Part of a small language model's weights.
Architecture: LayerNorm before each block, rotary positions, biases, tied embeddings, attention and MLP in parallel.
Training: a variant of SOAP for these matrices, 117M tokens, 3556 steps.
Each number is 200 + 40 x the weight over the matrix's rms, rounded and kept within 0 to 999. Layers, rows and columns count from 0.

# layer 4 attention value, 128x128, rms 0.052, rows 28-55, columns 0-127
225,172,227,168,188,139,263,170,229,192,254,217,181,219,219,237,213,240,253,244,138,207,165,203,107,198,224,131,163,121,198,146,149,232,161,173,273,153,245,198,201,243,242,177,220,232,247,246,170,254,190,121,234,174,208,137,205,199,179,154,211,184,191,259,228,225,206,221,181,101,215,179,214,179,211,181,191,195,193,191,127,148,219,235,233,169,190,223,215,206,195,141,215,198,182,197,192,225,185,169,182,196,187,199,203,205,142,285,212,132,222,198,202,270,233,159,170,181,268,257,132,172,204,141,257,248,171,190
181,162,156,180,194,202,200,262,140,266,307,213,238,216,187,205,226,205,158,181,205,256,182,186,168,246,204,214,207,177,189,212,227,258,191,211,225,219,159,152,204,161,185,250,192,182,263,165,230,189,173,188,174,203,225,194,210,220,165,194,227,256,264,163,244,188,168,185,169,235,289,137,236,174,186,134,212,183,246,225,188,199,137,237,146,250,191,173,159,170,245,207,214,206,194,114,184,217,155,203,237,310,139,184,230,221,172,222,204,189,240,257,149,156,127,156,154,174,184,160,308,143,265,217,164,191,173,225
197,180,165,253,185,171,214,143,173,237,229,184,229,191,193,258,167,194,225,246,154,168,181,151,185,182,195,276,185,231,229,154,192,243,168,265,218,130,235,296,197,196,245,224,276,172,218,187,236,213,147,325,206,192,243,251,217,177,205,207,273,295,194,223,144,137,218,172,202,188,207,197,142,162,201,246,196,209,216,203,222,185,116,258,218,235,168,152,243,246,208,191,83,221,173,157,153,152,181,204,201,167,172,202,190,256,208,257,152,185,151,233,188,211,222,223,182,222,145,205,143,223,221,145,239,170,226,260
217,158,226,192,251,234,183,181,238,178,203,258,189,219,203,207,236,202,251,266,173,210,222,220,208,193,223,182,193,238,225,213,169,238,288,268,209,148,213,196,153,224,148,227,152,208,139,157,106,227,176,271,193,230,213,191,121,168,225,226,193,233,171,236,197,173,189,225,254,181,207,183,215,213,107,232,182,171,203,155,264,140,169,206,183,180,179,147,182,244,228,157,208,191,219,239,167,181,213,289,167,243,216,155,172,155,170,89,222,271,105,217,157,225,166,275,175,187,163,223,223,179,117,222,195,228,211,176
197,249,147,139,140,153,220,139,298,181,208,201,203,252,295,244,220,262,214,157,167,227,223,229,191,152,254,163,234,188,173,227,267,295,174,173,114,200,192,219,260,226,135,185,137,144,223,227,149,183,223,248,176,141,211,191,165,218,107,186,284,200,184,182,220,145,222,247,110,152,155,201,268,177,161,256,234,148,96,179,199,228,174,122,194,242,159,178,160,167,206,217,180,160,203,244,202,117,205,213,156,227,172,161,159,188,194,167,201,154,255,213,238,138,191,231,187,269,319,148,235,154,238,193,223,202,201,173
204,243,150,247,217,210,210,225,234,258,210,191,165,275,192,177,209,275,249,308,149,212,186,207,173,163,238,262,231,253,195,165,187,184,156,188,202,252,193,198,148,188,217,238,249,162,141,142,222,210,128,260,240,224,209,170,238,217,228,269,194,212,195,191,205,192,144,184,176,145,168,154,170,202,181,249,244,243,202,203,172,202,250,185,198,152,240,196,180,218,129,189,233,203,219,248,187,151,227,187,161,148,201,154,216,168,207,140,211,174,219,128,208,243,192,162,173,163,218,274,237,234,201,236,155,158,85,167
285,225,137,251,146,181,249,212,166,172,227,242,212,246,202,135,216,192,146,249,198,226,229,268,158,183,137,222,285,215,143,213,201,260,218,252,198,187,191,172,180,144,196,191,251,192,211,207,128,131,127,193,228,230,154,215,192,188,211,202,232,249,187,165,222,124,184,139,190,183,164,174,174,235,161,265,169,167,198,121,272,242,211,156,157,200,223,289,264,168,172,219,147,239,158,293,160,222,196,174,176,244,234,154,136,165,168,204,217,169,211,187,179,219,176,182,216,221,257,230,183,188,163,169,239,242,216,237
239,156,267,157,141,191,220,155,247,225,202,237,181,281,271,167,220,257,178,209,55,175,217,204,277,186,210,184,161,212,134,151,187,154,201,212,236,179,204,182,260,214,178,152,106,279,257,158,210,230,225,202,114,273,207,195,239,234,204,203,215,192,207,176,227,191,208,252,272,196,242,269,173,188,193,266,181,215,138,206,181,245,147,191,206,232,214,216,180,176,244,179,219,251,189,184,165,222,243,257,190,263,191,265,181,211,216,231,222,224,234,192,180,90,159,194,140,171,221,229,175,322,193,267,183,228,215,204
206,180,159,149,143,147,189,176,199,172,190,192,174,227,222,215,233,223,285,232,297,179,236,220,231,161,271,200,249,303,232,221,193,101,185,250,195,161,200,198,247,239,210,183,157,214,162,207,202,281,204,171,240,235,220,253,193,238,151,137,141,176,149,188,222,286,90,175,189,245,159,176,203,206,157,172,204,216,176,235,222,72,198,182,138,142,113,160,179,177,230,212,194,236,165,277,238,249,179,269,212,208,130,227,221,286,186,176,187,195,170,244,216,211,159,164,172,160,256,193,215,254,146,149,161,202,188,229
181,190,231,222,168,203,184,228,208,240,181,193,250,202,211,203,219,171,209,195,230,272,185,211,203,255,162,258,171,182,201,208,216,182,164,257,185,273,250,154,236,167,166,131,135,208,217,123,217,187,203,154,214,215,162,244,197,205,196,164,210,283,204,205,162,195,208,241,202,145,221,242,169,181,214,217,158,149,176,240,226,220,200,207,167,209,150,226,244,180,147,156,316,173,211,179,116,182,216,252,173,133,192,146,259,175,202,162,178,191,195,255,223,211,175,195,189,169,213,179,243,253,223,219,237,155,120,165
149,250,186,203,203,265,147,241,155,85,180,255,256,235,261,203,153,213,218,185,228,247,173,124,195,242,200,219,207,154,205,208,192,155,227,216,239,200,143,196,201,237,153,227,167,240,238,125,226,162,154,147,228,162,181,146,240,189,208,189,261,154,196,132,196,217,255,209,146,165,134,176,189,233,189,194,243,251,238,141,216,216,235,144,188,194,256,146,141,107,192,224,278,206,187,160,207,205,228,184,211,192,229,170,193,222,221,168,178,255,182,197,304,94,201,177,238,172,163,216,195,179,233,219,129,239,214,204
163,170,231,198,203,215,196,201,217,215,181,145,168,137,167,174,271,220,177,248,154,190,164,170,272,150,144,310,231,272,243,120,214,190,261,216,169,188,212,191,251,207,165,201,233,178,169,236,185,236,272,214,167,196,201,203,159,215,131,172,222,222,225,154,236,215,209,186,157,213,179,206,193,181,168,192,192,224,217,189,248,165,183,237,207,182,272,212,278,179,215,178,185,267,144,218,111,190,176,168,175,185,208,173,157,222,213,196,237,239,199,229,207,212,247,195,271,134,217,243,230,191,197,255,173,267,171,219
213,145,174,224,231,151,104,265,140,161,255,177,254,195,230,226,218,216,227,259,121,167,175,207,207,231,174,263,191,175,242,211,232,165,217,186,217,196,244,202,298,193,201,256,230,233,116,237,225,135,172,184,160,152,254,184,165,181,197,193,223,102,230,227,177,177,158,156,159,167,183,152,237,217,187,148,192,222,195,169,254,139,180,194,200,248,149,216,185,170,160,186,196,169,186,181,285,186,224,247,168,285,250,197,179,126,172,190,236,195,151,200,203,219,217,202,200,248,233,188,206,237,198,148,196,183,183,236
135,205,183,222,205,100,233,202,165,178,142,180,238,247,209,188,165,189,171,168,162,244,241,216,165,110,200,185,181,231,220,203,157,196,125,151,202,273,218,198,205,169,246,234,266,197,178,110,205,215,247,157,212,247,235,240,148,233,209,196,225,263,265,170,231,211,175,199,208,271,107,255,232,203,208,188,155,209,256,115,239,267,219,197,159,256,97,252,216,213,271,229,205,252,179,234,196,235,174,205,141,219,188,251,199,162,172,196,257,172,154,228,242,259,162,181,221,195,212,214,179,110,220,183,102,199,194,255
179,162,176,261,227,186,306,165,155,211,180,172,235,196,141,192,205,155,144,181,170,115,275,210,190,292,189,183,159,225,185,232,152,247,168,213,243,203,140,210,267,176,233,130,237,241,221,183,173,203,154,212,224,210,169,262,185,185,176,172,226,164,183,187,228,228,254,195,230,213,248,242,244,224,130,149,209,312,214,159,213,220,218,189,195,130,185,168,273,261,222,168,158,256,210,97,233,256,278,189,255,238,185,167,232,203,235,188,212,204,191,248,202,183,186,157,237,189,166,194,220,208,201,247,169,144,227,119
203,168,213,215,185,216,260,271,254,237,233,179,219,140,118,230,220,176,226,227,215,192,241,153,135,157,264,227,227,89,150,198,171,158,156,183,258,299,195,246,286,259,143,189,199,182,225,240,222,262,236,277,181,145,122,220,230,196,234,194,178,155,180,202,121,252,217,213,195,217,207,275,172,163,230,182,232,219,186,178,91,165,218,222,151,172,262,225,189,284,151,186,170,212,233,267,81,254,211,200,216,233,233,169,158,216,205,236,145,250,144,210,199,221,202,236,180,254,239,207,197,172,111,196,173,249,232,190
229,234,261,172,205,231,143,298,205,191,157,193,160,247,225,229,219,227,196,177,238,146,171,195,244,224,230,229,152,231,225,217,196,214,246,144,190,249,170,183,113,191,103,162,183,140,168,224,262,217,186,220,207,222,169,145,201,253,140,210,323,169,218,195,142,269,134,194,220,176,141,199,199,198,280,74,223,201,318,222,249,222,184,186,173,246,151,240,212,129,241,277,197,136,158,159,91,166,171,159,217,279,205,288,140,161,187,197,171,181,251,177,200,208,210,231,233,280,98,243,250,175,178,205,206,139,168,129
189,220,146,201,165,165,172,253,192,177,241,284,164,219,210,203,194,221,233,207,183,180,200,136,231,167,101,265,248,221,217,246,241,225,210,263,146,294,208,173,197,134,167,232,190,126,180,252,219,133,229,222,110,254,173,204,177,171,214,187,176,177,147,141,243,257,231,192,207,226,132,192,212,136,205,211,206,188,216,169,229,233,182,220,229,199,171,270,269,152,220,268,194,199,263,237,226,175,178,146,194,206,144,222,218,223,249,209,200,244,207,182,164,171,217,156,259,195,197,231,159,144,230,157,163,162,247,201
216,246,156,208,259,184,176,166,231,246,207,191,205,198,189,185,160,177,217,275,303,268,162,177,229,221,182,185,137,211,185,201,119,167,168,185,246,189,205,221,179,270,242,240,138,206,172,182,214,243,214,210,190,215,221,129,170,129,182,172,126,193,239,200,213,220,194,143,177,205,206,155,229,214,186,175,219,201,197,181,193,271,176,248,201,238,186,203,238,204,226,228,266,131,125,177,218,260,222,190,228,247,194,179,145,217,190,213,103,210,179,251,227,218,168,275,178,153,216,179,267,174,189,157,262,188,213,211
164,208,179,221,220,215,177,225,190,189,244,223,162,155,196,232,178,194,153,244,189,216,200,236,181,234,243,178,207,207,119,212,138,224,225,255,195,264,194,198,230,210,225,162,138,168,168,169,249,158,221,155,185,236,198,204,197,261,282,212,157,287,281,266,176,176,221,139,169,238,158,246,212,230,190,246,230,232,187,222,223,199,250,167,218,134,174,203,222,270,197,223,146,118,134,233,132,168,226,181,202,198,228,205,249,239,153,160,226,233,222,191,191,214,133,230,186,193,265,178,289,211,171,172,210,271,144,153
172,227,155,217,218,219,232,227,168,238,219,212,229,171,239,261,265,147,291,210,235,207,248,209,290,171,145,256,182,245,219,187,218,204,194,195,224,143,162,168,210,165,213,180,220,189,220,212,201,181,205,208,256,218,228,232,189,186,167,279,183,266,220,148,154,127,189,183,175,187,190,159,187,144,189,222,202,140,274,177,217,139,260,239,230,200,254,187,161,175,212,187,192,204,145,174,211,264,255,204,248,245,206,224,204,127,195,192,229,157,176,220,189,144,173,253,175,192,149,181,167,204,184,226,200,200,177,141
265,155,182,179,208,180,176,141,250,202,245,257,285,139,234,208,123,212,193,194,136,189,211,235,222,252,249,232,206,220,226,225,135,297,219,169,265,171,150,181,198,185,231,196,240,101,184,158,171,182,192,212,172,181,167,206,244,254,181,234,282,214,220,191,168,166,148,252,110,190,157,218,268,165,177,141,211,223,177,154,126,168,208,160,141,170,282,205,192,217,172,162,252,246,171,223,230,223,140,208,142,210,183,145,193,170,237,221,175,163,223,212,275,232,142,171,241,245,224,222,251,198,248,254,179,251,173,196
193,180,173,228,215,217,235,252,240,174,171,253,212,146,187,262,315,156,175,236,176,182,219,201,161,187,239,297,194,206,166,141,149,311,143,116,172,157,274,162,184,240,212,196,221,171,234,227,127,149,305,179,241,241,252,223,225,165,106,150,197,148,106,187,196,224,203,193,205,244,151,223,185,203,200,131,163,241,164,151,285,198,238,183,243,212,183,166,211,190,207,205,189,208,200,168,199,230,136,190,238,208,233,146,174,161,148,77,220,196,257,286,182,146,260,188,161,133,245,210,235,215,226,175,184,196,205,259
147,222,194,206,207,222,130,169,159,158,180,248,170,253,203,182,250,189,192,196,176,218,271,147,152,289,195,227,223,125,170,190,178,186,215,198,200,192,209,194,170,106,245,189,209,166,212,180,210,230,209,213,150,196,168,173,211,155,154,247,179,260,222,203,124,223,150,187,161,202,215,197,203,166,180,217,233,231,203,265,189,212,195,240,121,242,216,203,238,189,184,235,213,108,160,176,251,289,210,236,174,199,168,262,202,195,224,144,242,235,191,178,166,183,138,210,184,188,233,142,199,225,203,211,237,177,172,151
212,206,239,175,192,210,178,198,149,177,212,166,202,221,160,183,219,161,148,241,194,202,165,166,184,178,218,185,193,230,145,183,176,201,229,113,185,166,187,189,175,153,211,250,188,257,187,248,218,190,156,166,195,239,168,269,229,130,196,255,212,212,193,197,237,222,129,191,170,226,118,193,195,260,210,194,233,122,181,215,244,248,157,196,148,220,152,206,337,165,248,128,177,220,222,252,189,263,170,210,142,145,171,143,206,184,151,110,181,244,200,181,189,188,194,192,196,236,160,187,116,310,250,255,256,234,189,235
204,242,159,215,206,209,223,194,201,227,226,129,263,223,168,212,232,203,176,291,183,236,300,160,251,214,144,232,212,240,202,190,175,197,185,215,226,165,166,269,207,202,224,231,274,199,175,178,235,164,197,135,212,180,90,171,315,173,183,253,175,138,184,199,157,140,216,269,183,203,237,145,194,199,138,152,207,175,226,217,191,232,176,202,214,221,173,191,207,238,280,204,131,151,231,190,176,160,127,280,239,160,182,184,139,201,193,178,209,189,205,243,247,235,203,229,209,138,177,134,248,157,211,198,183,125,164,151
228,204,157,197,257,201,199,168,203,163,202,178,185,190,178,203,197,202,165,233,237,190,221,177,194,173,193,239,196,238,199,169,224,240,253,213,141,146,132,176,251,219,220,139,230,194,258,175,242,151,219,122,178,198,214,247,138,241,229,266,124,255,205,229,223,218,195,168,229,187,187,173,211,174,198,195,144,232,241,231,201,140,175,152,113,276,205,249,254,224,177,246,139,220,237,266,181,122,177,227,210,173,182,190,165,225,144,174,193,218,139,235,234,155,202,127,148,216,272,159,226,235,157,249,190,213,208,262
223,186,145,176,219,240,258,214,196,198,199,255,283,215,178,197,249,290,210,212,178,178,214,183,271,178,183,209,200,209,223,190,156,209,189,187,171,277,145,115,207,170,277,120,254,201,204,222,256,215,171,156,209,154,254,162,193,196,200,204,164,196,173,207,206,203,235,176,220,239,182,182,239,138,211,216,328,213,167,242,212,184,192,217,167,185,156,148,184,202,278,273,195,172,188,136,216,202,226,175,102,131,230,192,204,186,239,283,188,224,200,214,179,174,160,226,225,256,166,192,199,226,192,106,215,206,134,180
# layer 4 attention output (transposed), 128x128, rms 0.0642, rows 28-54, columns 0-127
249,211,175,147,161,201,230,145,196,244,213,227,208,237,204,170,189,201,169,228,167,128,237,210,167,204,192,176,180,158,214,215,183,250,165,310,226,127,232,175,259,188,200,174,205,245,153,173,154,198,144,161,267,205,257,140,259,241,112,176,218,219,224,244,222,138,212,251,266,138,203,201,228,272,286,216,218,168,195,192,166,194,211,245,238,173,255,283,192,159,135,191,227,205,230,213,145,174,215,177,224,182,214,219,179,187,197,230,298,217,226,141,209,190,223,198,244,188,264,193,144,173,240,187,227,165,188,144
246,182,214,209,189,176,214,208,171,235,256,214,198,213,160,249,245,223,176,195,131,231,214,201,227,232,168,194,135,237,143,184,274,192,168,246,217,200,198,220,203,189,221,265,166,171,299,214,277,178,171,255,184,162,139,125,242,200,276,254,185,218,181,220,214,231,205,169,103,239,216,168,231,199,178,216,181,164,246,190,258,270,167,248,245,196,170,249,162,267,170,240,212,248,273,160,139,180,184,210,182,230,170,188,212,180,241,200,245,143,226,232,158,201,206,179,132,183,221,234,292,204,230,170,166,211,149,157
169,201,135,206,223,59,177,158,205,143,206,203,246,165,131,224,216,90,259,218,150,152,227,168,236,270,220,243,228,183,260,198,173,189,164,217,168,191,199,244,242,166,217,187,217,237,195,223,230,255,170,197,252,189,209,207,230,212,243,193,197,233,246,229,203,252,250,125,195,178,210,159,269,190,168,199,262,164,225,238,150,181,181,125,258,221,176,179,190,227,242,210,129,216,211,189,158,176,182,195,242,193,185,202,173,202,202,240,170,176,280,264,121,197,245,242,171,190,181,203,180,191,137,197,215,211,237,210
124,227,213,181,274,199,199,173,248,213,179,208,207,116,229,205,241,144,237,157,149,226,223,237,228,247,176,229,202,233,188,177,222,219,223,198,209,236,207,246,165,156,186,180,181,227,146,207,165,240,190,221,220,245,244,241,180,177,169,225,196,201,191,122,159,196,113,193,126,133,137,169,165,216,201,192,205,215,189,220,230,238,190,202,252,166,127,272,236,227,145,182,190,150,131,198,183,190,167,230,205,248,197,210,220,156,220,179,204,234,144,282,223,302,167,171,222,252,235,199,244,194,126,184,290,219,241,229
189,205,194,231,164,150,252,166,215,211,195,154,181,189,297,201,210,269,167,137,141,248,175,227,213,115,190,164,179,192,182,210,252,198,194,182,265,236,220,271,202,187,135,167,236,225,191,335,206,233,194,168,177,167,259,200,142,250,158,138,213,168,152,199,153,229,188,273,119,171,170,234,307,125,148,220,219,209,174,180,152,180,161,230,230,225,138,178,164,187,255,194,248,119,226,198,110,166,205,176,192,234,188,188,256,200,232,200,223,147,225,224,180,123,233,195,248,231,291,246,199,253,223,166,202,235,172,178
133,216,163,223,272,145,187,261,205,231,213,168,193,234,179,222,229,184,126,250,151,185,207,210,237,138,182,279,196,239,214,142,204,224,199,220,170,184,184,190,167,213,202,199,298,211,204,170,221,191,190,239,220,238,213,160,175,156,215,221,92,233,207,208,216,246,196,220,247,194,237,178,211,183,213,154,221,189,186,262,109,184,145,247,197,145,179,167,189,198,228,197,288,134,153,273,205,197,300,245,175,159,193,169,196,186,193,205,169,131,236,194,284,264,195,185,221,166,217,200,186,218,140,228,225,230,135,227
247,247,217,205,263,184,182,200,253,188,203,247,238,178,123,194,187,180,133,161,193,212,210,229,126,175,157,185,208,238,170,131,223,187,175,208,330,189,196,229,165,175,172,185,166,196,201,241,208,210,147,204,237,175,187,150,193,187,153,192,231,274,136,228,309,189,200,172,247,202,193,196,176,180,169,215,217,223,173,218,240,165,179,210,159,165,181,197,213,207,184,246,215,164,208,260,212,158,246,166,189,200,208,101,207,193,195,217,239,170,134,141,152,236,218,155,182,217,226,146,172,166,131,169,240,236,210,226
173,149,249,186,165,295,217,239,192,201,310,171,199,164,216,256,131,219,201,161,170,200,252,217,126,193,256,194,249,166,189,203,253,192,194,178,251,86,217,201,292,190,176,179,145,277,177,156,185,218,249,229,252,168,160,248,268,210,143,219,192,197,216,171,191,151,157,214,239,222,182,173,192,206,153,170,191,250,151,252,179,208,108,192,227,238,198,221,204,236,187,161,186,199,192,204,210,265,179,185,233,202,171,257,166,221,209,226,204,216,226,271,219,166,201,185,219,237,206,223,246,224,179,175,181,193,111,191
257,183,216,205,150,189,173,183,246,252,178,276,199,220,272,208,221,184,250,180,125,192,178,222,211,130,306,222,240,242,217,225,178,186,241,198,241,160,113,199,188,180,170,183,214,215,203,160,174,199,185,214,186,305,232,212,196,270,280,172,189,223,189,188,250,205,146,173,228,188,214,177,226,206,197,194,176,280,191,186,138,234,194,259,220,174,167,138,181,171,167,208,185,256,193,192,190,220,157,175,167,208,191,221,254,236,122,79,229,214,175,267,232,240,108,183,208,191,197,223,185,196,184,138,196,144,227,201
196,246,161,241,251,236,212,289,259,163,192,232,190,195,224,272,213,112,183,214,238,176,168,190,119,170,214,218,209,236,177,182,166,187,187,258,154,245,191,132,270,108,152,240,131,197,220,135,250,186,196,189,216,187,147,221,207,181,231,206,228,144,217,178,168,172,234,218,191,129,213,126,227,190,210,202,201,206,180,237,206,229,218,225,194,263,181,170,262,225,216,194,242,238,194,217,115,239,239,216,211,218,228,167,214,248,141,247,173,196,212,211,207,145,224,171,220,190,217,289,177,240,204,197,193,94,195,154
183,265,137,223,202,220,176,219,232,144,209,176,217,219,253,271,159,265,287,176,231,237,226,117,209,218,161,272,205,226,180,154,236,146,156,234,209,240,193,166,207,259,189,184,156,204,263,228,175,195,153,203,165,142,158,210,204,191,191,245,184,206,250,171,208,236,233,220,166,246,140,193,216,207,201,137,187,229,235,136,219,130,223,173,155,202,176,155,172,117,157,208,237,214,227,186,173,255,198,228,163,190,134,177,138,219,237,230,169,225,175,203,229,187,160,110,197,270,122,224,270,154,165,213,268,315,197,210
187,182,178,177,222,74,174,147,210,129,212,190,161,203,175,260,207,144,213,195,231,181,248,300,259,206,244,218,219,200,239,219,208,228,273,161,197,225,146,184,273,171,133,174,250,240,167,223,206,179,285,104,215,155,134,192,247,164,256,229,234,189,224,180,174,150,234,230,244,178,189,147,122,174,211,174,150,176,196,238,244,182,217,242,160,158,282,192,252,166,219,162,143,159,220,227,240,161,139,181,187,172,212,142,223,184,253,175,213,250,164,183,239,265,177,194,215,204,189,262,251,234,233,202,192,228,166,215
259,201,161,199,204,220,128,233,157,213,235,167,214,188,206,154,223,182,225,287,128,147,233,124,157,207,201,189,130,167,284,278,164,175,219,207,232,169,237,156,218,142,177,186,195,227,213,207,235,274,210,250,172,185,289,197,154,238,223,242,291,223,213,182,246,101,147,262,202,137,197,192,216,184,164,176,224,247,262,218,229,151,215,243,178,178,203,210,200,200,206,176,192,258,223,263,209,139,183,192,166,238,225,202,181,218,196,141,155,190,208,194,186,247,161,245,141,232,148,202,194,158,203,215,146,260,180,188
168,217,206,225,187,171,252,255,207,176,157,137,245,235,161,207,213,227,120,141,212,229,277,237,219,178,233,178,238,173,194,136,198,245,155,155,196,257,184,226,303,161,216,168,262,239,196,175,210,159,205,158,176,283,216,217,170,206,244,174,239,216,203,173,187,227,143,189,192,249,204,141,187,235,178,235,198,171,261,126,244,223,235,171,202,236,103,238,234,146,188,180,218,288,226,276,265,121,204,137,160,212,217,206,224,194,179,263,213,215,195,175,198,191,293,147,142,163,213,240,238,142,220,207,145,190,211,203
205,75,178,250,205,182,169,221,202,161,182,201,164,202,184,185,200,219,144,178,195,219,272,172,166,254,174,186,136,220,231,232,156,190,187,156,225,254,200,300,115,259,198,202,143,169,199,139,227,275,240,234,219,238,181,225,174,245,220,210,191,243,204,253,266,174,176,196,231,244,184,197,173,290,180,220,150,182,166,188,227,259,192,148,261,181,188,154,228,256,199,140,133,185,214,180,155,230,176,238,209,130,242,183,172,198,219,255,190,203,165,138,230,168,173,205,219,133,167,216,232,140,257,227,224,163,243,197
201,208,200,203,130,185,200,195,179,180,122,206,191,138,240,158,230,131,138,189,220,192,185,177,218,197,245,255,97,112,106,144,201,162,220,213,235,220,270,219,191,284,268,192,106,202,123,131,175,227,243,251,232,226,148,205,216,245,175,163,144,183,212,222,228,274,233,245,262,159,203,212,240,173,204,206,197,155,260,189,143,164,167,265,166,231,211,258,246,178,204,311,205,207,163,227,209,187,241,178,180,156,162,221,203,207,270,187,210,201,122,247,199,176,230,269,245,177,233,130,254,187,205,190,194,201,294,227
150,220,257,148,233,250,194,206,157,211,167,221,188,208,233,177,237,229,185,210,196,125,254,165,226,279,224,218,161,182,227,182,236,226,230,203,174,220,154,160,202,203,178,174,153,227,237,227,246,234,174,169,216,144,175,161,227,184,232,165,272,214,179,143,148,282,124,214,154,255,265,260,192,233,184,95,134,176,206,238,228,248,184,266,230,196,212,210,127,153,320,274,222,175,194,143,221,203,260,216,252,181,204,246,242,144,160,86,180,149,223,134,219,166,229,156,148,285,187,197,194,145,224,226,276,224,183,275
211,188,183,188,205,151,182,236,153,194,209,217,188,225,192,145,187,203,219,186,217,175,177,250,217,191,164,185,224,165,287,167,275,247,223,213,208,249,194,213,225,165,190,279,250,135,221,165,268,225,222,201,229,193,166,163,172,177,173,154,159,175,184,177,215,292,215,222,175,196,181,168,167,107,116,205,251,284,238,165,229,163,177,189,150,192,177,185,225,203,234,173,229,198,211,217,218,169,240,212,200,189,176,226,246,222,259,171,266,196,226,182,219,149,143,170,211,196,190,271,146,145,245,126,182,192,235,254
226,275,183,199,223,205,220,117,160,242,183,261,176,235,161,169,166,156,260,206,270,204,238,288,143,194,225,195,136,196,189,236,155,167,157,247,205,207,207,140,147,242,185,214,225,175,204,147,230,228,172,149,199,182,191,192,260,142,236,176,217,264,249,223,165,158,181,249,200,157,170,214,171,172,143,179,235,182,150,183,206,290,241,140,151,182,200,242,174,193,165,209,239,230,307,250,209,215,182,170,197,242,213,213,220,165,210,203,190,241,214,219,214,249,201,293,137,184,185,210,256,169,149,203,225,164,209,154
151,266,196,215,222,224,152,270,270,207,122,175,188,162,163,227,153,166,222,179,157,236,129,231,141,155,200,200,215,221,105,174,251,190,163,233,220,148,149,184,237,194,185,169,170,166,157,171,238,223,128,242,194,274,195,213,211,218,231,152,231,213,213,183,210,174,178,249,252,223,204,260,214,192,233,206,223,212,288,267,278,214,134,169,226,184,232,130,233,232,175,194,234,122,223,225,138,186,204,195,241,157,217,227,283,193,212,175,176,171,193,194,190,212,200,211,182,179,213,138,234,185,191,240,168,223,274,174
195,178,159,201,209,203,274,167,188,240,233,233,202,196,225,196,209,164,225,187,203,213,238,214,241,217,169,286,243,191,190,179,211,182,217,218,203,174,239,233,198,269,106,190,193,153,244,183,226,236,233,134,175,290,190,173,212,243,199,275,221,285,189,153,226,176,181,212,154,182,193,179,184,173,156,212,236,82,246,236,229,162,263,133,217,133,217,130,224,192,247,219,166,189,214,207,216,153,175,220,174,206,195,156,176,211,165,103,214,171,216,204,165,194,237,213,232,203,208,234,143,224,136,246,172,191,224,169
306,192,219,202,276,162,210,219,226,147,166,165,233,213,224,222,211,158,188,191,121,252,231,219,198,154,191,130,179,156,212,162,128,233,218,228,254,215,183,151,176,178,171,230,188,149,206,214,196,195,198,217,172,265,204,217,240,206,241,218,224,209,189,207,173,224,191,273,189,260,148,238,275,264,213,166,167,168,211,173,171,161,139,218,169,181,238,235,192,239,217,198,246,153,198,227,238,232,114,211,223,150,160,120,152,122,224,249,214,167,217,184,206,192,239,137,167,232,228,244,229,213,301,189,217,242,141,207
206,203,179,213,182,179,173,207,262,242,166,250,263,205,244,276,239,225,186,201,225,214,199,185,124,221,230,224,142,201,312,185,216,262,224,161,265,200,204,287,212,268,151,207,163,219,167,166,160,221,255,134,98,157,219,155,156,164,128,181,211,128,127,113,164,213,199,266,283,212,215,186,142,226,263,223,225,211,241,209,254,235,198,270,227,166,250,155,168,185,216,177,192,188,282,197,233,181,133,181,138,224,196,116,251,179,244,162,187,218,232,206,169,209,215,174,149,146,181,194,182,244,192,144,221,174,193,192
253,235,255,167,191,202,266,224,205,199,175,233,166,166,193,213,185,295,196,216,170,178,221,199,145,175,213,245,230,209,168,203,188,199,197,194,196,154,204,272,181,169,197,185,169,123,242,148,253,168,181,217,167,225,201,238,212,143,228,235,165,233,179,199,159,205,210,176,146,237,173,151,187,151,255,133,268,226,208,282,145,223,160,164,157,180,246,163,239,195,250,164,264,249,226,187,233,244,224,241,209,212,216,203,190,262,169,223,164,195,205,182,163,218,181,225,189,236,216,151,172,199,174,204,194,175,245,137
191,211,159,221,230,206,217,193,246,120,255,200,260,190,177,229,192,230,265,217,262,183,156,148,91,240,181,241,207,216,183,175,234,140,244,91,197,253,217,251,186,124,197,232,175,262,149,209,187,148,146,190,213,221,175,239,258,184,168,195,188,247,192,203,133,251,163,127,266,224,158,156,146,168,190,203,179,155,186,209,173,240,155,269,209,190,175,230,189,270,140,150,256,230,189,208,187,141,212,204,195,194,253,255,262,211,145,227,215,224,179,177,170,221,270,133,213,247,191,154,151,238,222,213,214,210,171,193
194,266,165,218,223,102,260,221,190,182,221,134,240,188,177,206,216,230,210,240,199,204,264,222,174,220,234,239,218,186,192,183,224,178,173,197,184,251,149,221,155,201,200,269,209,144,222,211,205,214,262,200,129,221,179,202,258,211,205,171,243,216,207,198,165,112,211,213,157,202,237,162,262,203,189,212,164,128,163,173,190,195,153,213,195,172,183,204,145,186,162,189,165,242,179,218,270,167,244,322,217,257,150,212,181,222,199,160,168,230,243,203,223,199,185,276,226,108,182,157,270,216,189,140,195,192,188,231
226,196,206,163,269,194,186,216,174,189,182,145,246,202,207,237,199,181,223,187,173,224,186,183,189,172,233,178,175,231,150,229,184,237,186,219,198,239,170,252,210,213,227,168,182,183,229,287,247,164,177,144,281,253,214,178,120,214,253,254,223,250,256,203,216,222,222,184,204,231,208,205,133,132,250,249,185,209,224,234,212,212,145,228,232,236,216,151,273,204,194,167,123,216,196,246,235,233,164,261,175,229,167,174,220,281,182,116,198,200,167,206,263,180,267,196,226,122,245,208,169,245,213,136,226,236,248,175